config.toml
n_layer = 9
d_model = 96
n_head = 2
n_kv_head = 2
head_dim = 32
d_mlp = 384
vocab_size = 1173
activation = "tanh_gelu"
norm = "layernorm"
norm_place = "pre"
norm_eps = 1e-06
positions = "rope"
rope_base = 10000.0
rope_fraction = 0.5
qk_norm = false
attn_scale = 0.177
bias = "none"
tie_embeddings = false
parallel_block = true
init = "trunc"
init_std_qkv = 0.051
init_std_o = 0.0
init_std_up = 0.051
init_std_down = 0.0
optimizer = "soap_variant"
lr = 0.00248
beta1 = 0.95
beta2 = 0.99
weight_decay = 0.069
lr_head = 0.00545
grad_clip = 0.5
warmup_steps = 200
schedule = "wsd"
decay_fraction = 0.758
decay_shape = "pow"
final_lr_fraction = 0.1
batch_tokens = [8192, 16384, 32768]
seq_len = 1024
doc_mask = true
train_tokens = 86560000
steps = 5031
dataset = "wikipedia_en"
Each number is 500 + 40 x the weight over the matrix's rms, rounded and kept within 0 to 999. Layers, rows and columns count from 0. Numbers have three digits each.

# layer 5 MLP down, 96x384, rms 0.14, rows 0-95, columns 256-319
494490538459558488529496516440495516478589507445340619516436504553526464621495605526491512427421501512530555678284484448474485439503614545527478559509454579500621382499573412423449500622465436
460508463538552595514488526556496543541541497515549514529399507459535430522448521529455428543492465512466469561515484494523498459487490521507518535482494514562505505501632467498452416473526478
475443458517504486591442524484527550482374512478549537530537527555575515488539525522525533472521508509475437519447581440474557567511512502537483557556492568547482502524425519436445510460581513
548465598411501464552502525482510535473584495469495511491450547488377428475423495510476542449458524509559479476482562497511472502489504512463558491521484530516456538438473476475525534528502504
560479522521513512519542493472508534498536575515493500463497472494439495562554539463500566545460553457507552457499513453494557514485465500482585533441494536479444464462390456476528424511558447
440462468579555451514522488530466526393499552467508570459501491482481508568453499442464492456503522460465547459559448559509494453525498549557523470484506544509480504464574532488436491467482523
458583434429608484466508489435482495512527518466507532547466469520514513499535479568511531375450444492444520451493475506519478449539596515565481492554485496520527470445538484505477451530503479
473530558558481512544504503506510558495421480572488553469451497455473364511562484532555469486471508466526525544538426502486543566480540474543482550518527534515508525464498543384509434485547477
470499464518535538539509484413487568513478465553471522440523503523469467477503483508471510530530455598546519481458477523509524534522511472566506430403493498598510483547590512496530489505455488
514541524523449464450420544497487466526518482513464556464499538502558528503521474516513509557448463540479477520521474494449533520577504559513408491482547465456498433543399501562525443532457432
578552528502537579522502504528552489417482501531464538522523533484467440502471544554450483380514520551399575496562533539544521500520546485491545494514485455472490549459527540488537521495475463
438353524486512504540546533509467475487524485481492503486518546485455430474457472502515436528490460508502496520526559543575483502530503537477500471447459489449442519579526500533522573441537476
456566499464470544464479475533593534506505559525451508537526473455481509545476527528520538531530465517484464462517519529378468523471554537504521517543503593527489465478512445522479499503544472
519455477532511505477578496453552521508496480515528452423532442442531465567567495477447547476586502508508490466521508492519545490523448496543507490540501520463525522483518503559457495457483527
522487478498457480537556507441425530578439524474497511474538513507536439476513484498398569520552484512499436504531591527478469484597492456502520525573502447461474473524548531521469490548455505
461519556528511443500480557418511458508475514535464503478514525538512506505458451546498582477517502519507544516494498490529458573485500432518599509456485534435515490541519503471483480513374501
504565500440434471481523481478433470473491584513436507514481540500566397460520519531487473573494556511511456498531475516479510539507473537419524502507490531516495494469469463532471456474473491
531562396533484453483418523445479483561500524426519569594490523537542489510430507504393448393517533460448516531488495602462600495537453499451518491505567417506379510491542434470520515553537498
568490392539520525492496502496506570478486488431605473459535474433449416503552489467519477514488435532523475516443519547485398464603510479512482419496511415519510556488488534445562429524548563
622519506485524459440497534475461494547511513507484578474566495592417523488479515526526559453559545508505487474502529500479505458510479592436451569481528595448518493494569483535444464464481514
419535502425613509485539510475466431502517561432456506539510437432495517596518464507443413530453505502473426594497482536478564463450516523510446510496605551518522504468435395524441521540498407
581569549496496544435565475552444539563463503553487450517554504460443454491511502527518497508544541504520374507558388494453513506462516498472506503451468457460449498440532524571506584462546498
548443501474422523542553497510493551577564572514570466458550461548489574533558491510418524416520461521535527451464484461533481454505527466490472503508536535523534497552509603531527568479487422
529528463518472498534552445466518449436471494523508540506501532570497495548584465507522443467550441462496524483510454467597444461464469579487498561461471518537473571526511415541415472429467449
516476466491535498518479574544450490529511557559466528516464461454498517538533494527471483452441533521467524460479494426477482559486420575535484465577457484515526501465468511507502510519473465
612559490396489497541490453464483489509471475514471487501506549492449468496457446484435536491513473513441482546424522569429493488518462504528559483475502560453447548520578513502526435511429522
584534481525496595426437586555563525540482502572541513561504544468557501489482523479433556413488433487442480490535492462500462567517505486482446532471506471508522540488496547473515434517487507
503522544499550500432499529499516544513470443502441492498499568512475491471428464448411458467470510412523526481529495506479518521498498506477566447444470493468530537486508455470522507477510485
475451472539508525508517515501483482464455529485460510532537550510631540464439451480492513479487512518499524544480493511473521523559492535512586507482474484523479519530499508497549505497518557
398537519470523435506482505544511499463469531409510512504536522463478568553439490594496504496424503475570450460500479491478525509513502448575462561467551546518491496559543466551480565428488565
478482429467493522530482492500556467446525485536487547467445546505504534508505469566482535488432538496505479476446490471546405517453560493588514509507518573482549429490537438462495489511447496
519401512478452571526483508466544488518475556515495525424564494501526442514551483529467490490450449596510517520434494509518497456554413475453532477529481493486533518504446497527479462512567485
551538516426520459504517519480468512525470468419487498444534505447522623510467464507534568436529569507492475473520549540551448566465525478454481565529533618534541568457462515512500475484517496
487536582502537490571503522459501546470481544476532473309503524531462490542534508417569463583439462471553525502499471459451589476500502466574490543538511568517522496530530475513476510536491415
541433412501460525463422538491480496482533473520529495573541465527550531483506538432522447494481500546462523469497512503525526458479508453482522476539459494470534457475465531541585532455446603
488531453490496486481492546490506551539470534547485467460517571531573515519497421490485490533436509533566476544467510427424480495470491539456443541490469414535525430463567511530477582507509504
535575480481506495529501482515503522469527544493476577489539447467503511467527444465560479475504560565519466492503549533499526493457516498586529517519448539497557436480444511493461555486416477
492533470553576465447529523549532504513515506514579450636463413509531514552496482529533464502395503439561487444504515462479553495496594498438488496452505545475512469468425489463479462506541486
473468487522534533480517425413547482449537473541540514498533579547525479460494579524515468464451528460503425485547429499436514567427542497513543513537532505471478464480582568510533510482479511
472506446574437537512514492400492543441583487457482453480521541493418530482514475473495513542534423527503516477461544502452494530590438513502575477535530574521409423527526516520548481508492572
533561513477523408523575565498505504529535486503484528465565466518441530484533461492492523460532468468514516515482530555521551534488485493523506468504474456487481487537515471541563505436496521
557479526494503447464482466519590473490557488543478477504459452559512488509503524522552535444497545491511529478479519473605513504503528525527514498537447415517506462502478478541513487490505437
509486492564461457487487545481443466459529485513527504479469513514422479508423499561474420548532479501464512520474491508549504429516450532486510471516420451483481449527478525462513443552523541
523556454477461493503497454481491560494544456475490517540502429469556502568481573446481471519512496496519554558529523517493552460491531480530482455463530467512473503513493416449474504495497475
471488482474521505501533453553479502496443521537537510460547507505491497465453471546513470530485470431526495432537425450543477475442494507501517523512458548497508471540532516405519518455476498
504513542458474519471442572463491519513510523426503462611547527465537501417515495429508515487445598551489467478538509535441529545503573506498454544484520462463451529470494486530480453531435581
538537509501467509532499471477488471499472467544474542490519502531463492492496476456516474511473475510504538499525480586531474542512480462504544467535470494509478468522473473507504516530526488
473490469471436482471561534561498540565467541535492417516449493454503453498461580496518514560500551550553447426503504539541525473464450434416529450500446478528485464493476521496521457501441507
596493467449490488516458485513437526515491486487441513502583520476507471444498571527490469533438502476533547500484455448458525485511474501528455514510450546505517531453510503488468526530513532
515557495505584548519523516554519492479513500457465476504496489489459598500510528464489492556536524523492513459533543548453541493456556457494482524511489474468521495474487482533412508485475535
491497581507497532514530505501565578505357474473497475468572535504521504386479493549519552569535523529499498387503480536502515495580442424494518493526441442532504491507446510562512520499478462
510475510555577475450488529529512509484495461478475490518437477501423456450549452525479530495562510534529529440539511559535469462515456578499476525519467514489514484450463474458496481456480502
458544502493490546531545490547516543470546544522485524472492547555418555436497452472560458450479484550488572523525482450469475472486496482517460471521467461445544496462543521456452494522484452
516496433506485461528480454434452572464500471472467600505446495517528466527485537469518477469417450516509494480478527469536468445460462549484483493608583506578512548534510548441454474482570569
539467555517540444506473498484528553533478463515484547497506465525491535507585529471570496528557495500508477515552500501522464512480522567567522554483441526532445445459503491465554501516536477
532496554445497430448455487525546500526504612497524556495471512482534520481480467545437432539485460412542524567484558456475488489439531468498459535473466526569496488417483515569524549457510514
500513507534486435460482506544475540559523488536469491553499546531516504513524494478480476481505515496518443500485543465519468542567435441487514509478522441477486502524540476445471492503562415
482485519463481497512461463514576522484451490461502571514517485537399538493544506526517537488571480522483503501484410548512469494499450461509534485470491493547520523532475522508558497486492497
492538571570539388457517439550487449453526469511504393418491432481494592556521472480513482527524551534539541446509475482624543555442463460476477553497509501506496485422456556529489470469498453
541469574487515436500480488506521516536507491557520606530439437429523479526492504537489454477470518487540535542549495473484402517536459535566494547513477463521437468467425542547456537559378502
412492558504513400492455577523488426461553455470515556549543493493457574546487514504449478508553495387494523541532543467504489437413488422535522541518517514497456511565473507480501515519527458
489490476523494520498443457494444483433533517534537508446490478416522455468481454506482472482495437493471510531546515460527482482485489509473492480505564490531504515461473501386486532453557533
465494419504555531425586561421541470520475493526555564531498516524490438523490442484453459470478501515475555498450511458511523445585537487503546507574478475519546483490459432501442535493497546
483542519491532494510461486524508527592563473525479485540463524519510476464488541516447479494480540455461527490493526563467449496485510463546495484498466508548494531498472538432508451506463525
562516524578495452485495520497568476506492463492474476408481519527510463483550546514483572499558492480544478468568532493505518487487502468500499473477483480524560502522533558470530548596468491
465484501493540494522542501572487544462407484489548558468483546473544548494506424485513497515506443431485538440531581559589472493577501467522491520469521405401462501498473534527411510482499455
516485473517514471457545482505463493501519499455515525490599520433463499529494528482491533505491538529492547557510488474486524447496541459435481538453538462486526492596523537512534512489536477
530481525486522560484513497547462498461465496534527503483451467485466528528507464569506501485546560501422487521526463484555530478561489494411545467487546532514557520444456481487508542530612496
431539542503537438485502513499481466480546539454497416510476513502516523418459467485472400508514482476473575527497541509517563537484475496460514527513522500537456468469469502485538573464546572
531502491549503551533554548517483559546481455504444485498553473498549476520480484444451519514508513547538526522495462501478545489558472511552469471441520483503455530481503481523449482486486522
458592503484507482500523533561515469581468510534472495443495433534465513487459428530489500555484455536525483406497516498421471517524482578489529485473535486439522470617488584528534497471501472
504453474439477519488540536594508481558472478513493508533543550460556505460453463576548514490525463477470526563535458437474472527513485528470522502497553525441538497561563486549490529450526506
434533575498407470503495451434516512520571474398512513513443546500501542447530549491472524440568515504531534570536517504517530460552500461510549489535544550508458543475510507464500429480508535
499514490496519484537503489475489496504490518498457497498498449558504431475484491446457497406506476460488480569454421517534473472403471495525480418469431507478458435444611425503514515515554492
484470606533506607561494475446480440460489549468533517571521560534532549558516507507494525541574529487466555529538510520566581509529438557468469515509533485505432447501438571533528554528546464
413480576521508537538505497484503503470497489507489506507540521493538502525502497542480530433505472472422459575479539526458473465465507521517435528525525490501472533523521517501492569457449504
514496483539552419471466492467515451555410520515542516542602562572537420554500523484491478499449518495548454527534519523512470435543520403419629492469457459469524475434467494490581514387504511
517569502491478511512495488470484475393546575536515463453426536425403569480484477519496566420488466484565436565437495479534470515439518476541530519558518544558561493525495468500481520511476535
529429518489475455454472388510566546527473473512519566557514582476481482471480499531456527506471421521479493479554498483510585498480499509482497521468477508436544507512514491534535429444510518
457509410489534536458488500483471482432497469535557561465514461469496543487482519503536479518547443452501514458476523435471456468485520460501477481492407544491501510488529572511531571515485505
529497517478462460476516504541427498491476468466493457494509466459527474518546544480470528461554490476481524492543465575504526474468490493478429525494487475502498493512512475471504488507566541
472527533494436492512465522571477493459523482510552509554408522533504489464499523499556463511495446598538439463529576465508503554492527481414479528535447430449429497414474559491504516390486578
493575499523502492504487492463488473440517493507479489473487513457506468513523553569511560462505485471543559474487455527549475456534479506492566418521536519522491518486558505436512450499574502
436492469432460503526489429479430466479526507504427537420443450499523476494527543521504497497570520496510436490529462495548544471484506474438466483472498487466479547584572517521494556523521508
485549447488491535508563493460511534419486536498508484487540439522456463486489547444474519488517474529411542539477502467564481542463514521565436523498474587453506520536536563524501488487574478
504514461490439493512452471489518546534486507618475449536536521553548445486512503523520521574499521540525558482493505526535480443477524482506520511508535490505492527534429538465518466469476568
462511505466522506414497468590570536563561400536493456480448543454439517469434506427533444512517515491529433534480540462463523517432498489542506486512512520543487492523576509499513463491434529
481530434488484421517555471493538437536518506537560416512494546524511481556544534495481482493472573510382504515528546533525596479487441496460537518510568426531527447443429539519553489481545533
491511473562499550515477451483488492448506424486543514500464463546498562515521509476511510500457531498520547515509441462569497515488507512495540509505505557502532446512473516438512462491505472
486488583494544562469458524529391537509501516523461518471513544521521569589505496444482542552470494532479515540523507437525450502503529582525459543490452444479499521495474480422453491491473528
494450481436544465491436393539496511474479526558517441470456505490541519488391585488455534463521466526500511510477496467563484517422510430507482510560504618538498475497591471535497530476556508
510488492538426512498546571499449538454495480443518488442531532456467529506538464550495478540498514515577486443530457542458504545575470470479532547406580451536496530612502520570475481476465458
440490551480518490503498509450510478478580471428474475456479496459506512530475526492474509464446480495478514392465604430525438448444522471427543484477551521505481550534461542478531508560558445
505550575469517411500570566511477478550459507508456515460544472532506474475422566512494524541546568463375506516493568507463494479538421508579466447436482471493455504518439523484480541501469521
472468503512466450479487520542472487544553494534517558463496515516517499481538513527538500495467447533505444483546458496396554423475488493561507477500499527511506510547537527491502509505493500
564493528470533527472528498492550437468513473475433520529512538534549523418546496511502473507432376470590496484440527504494481511474532511532458521518481511464525449506539537426455461533422538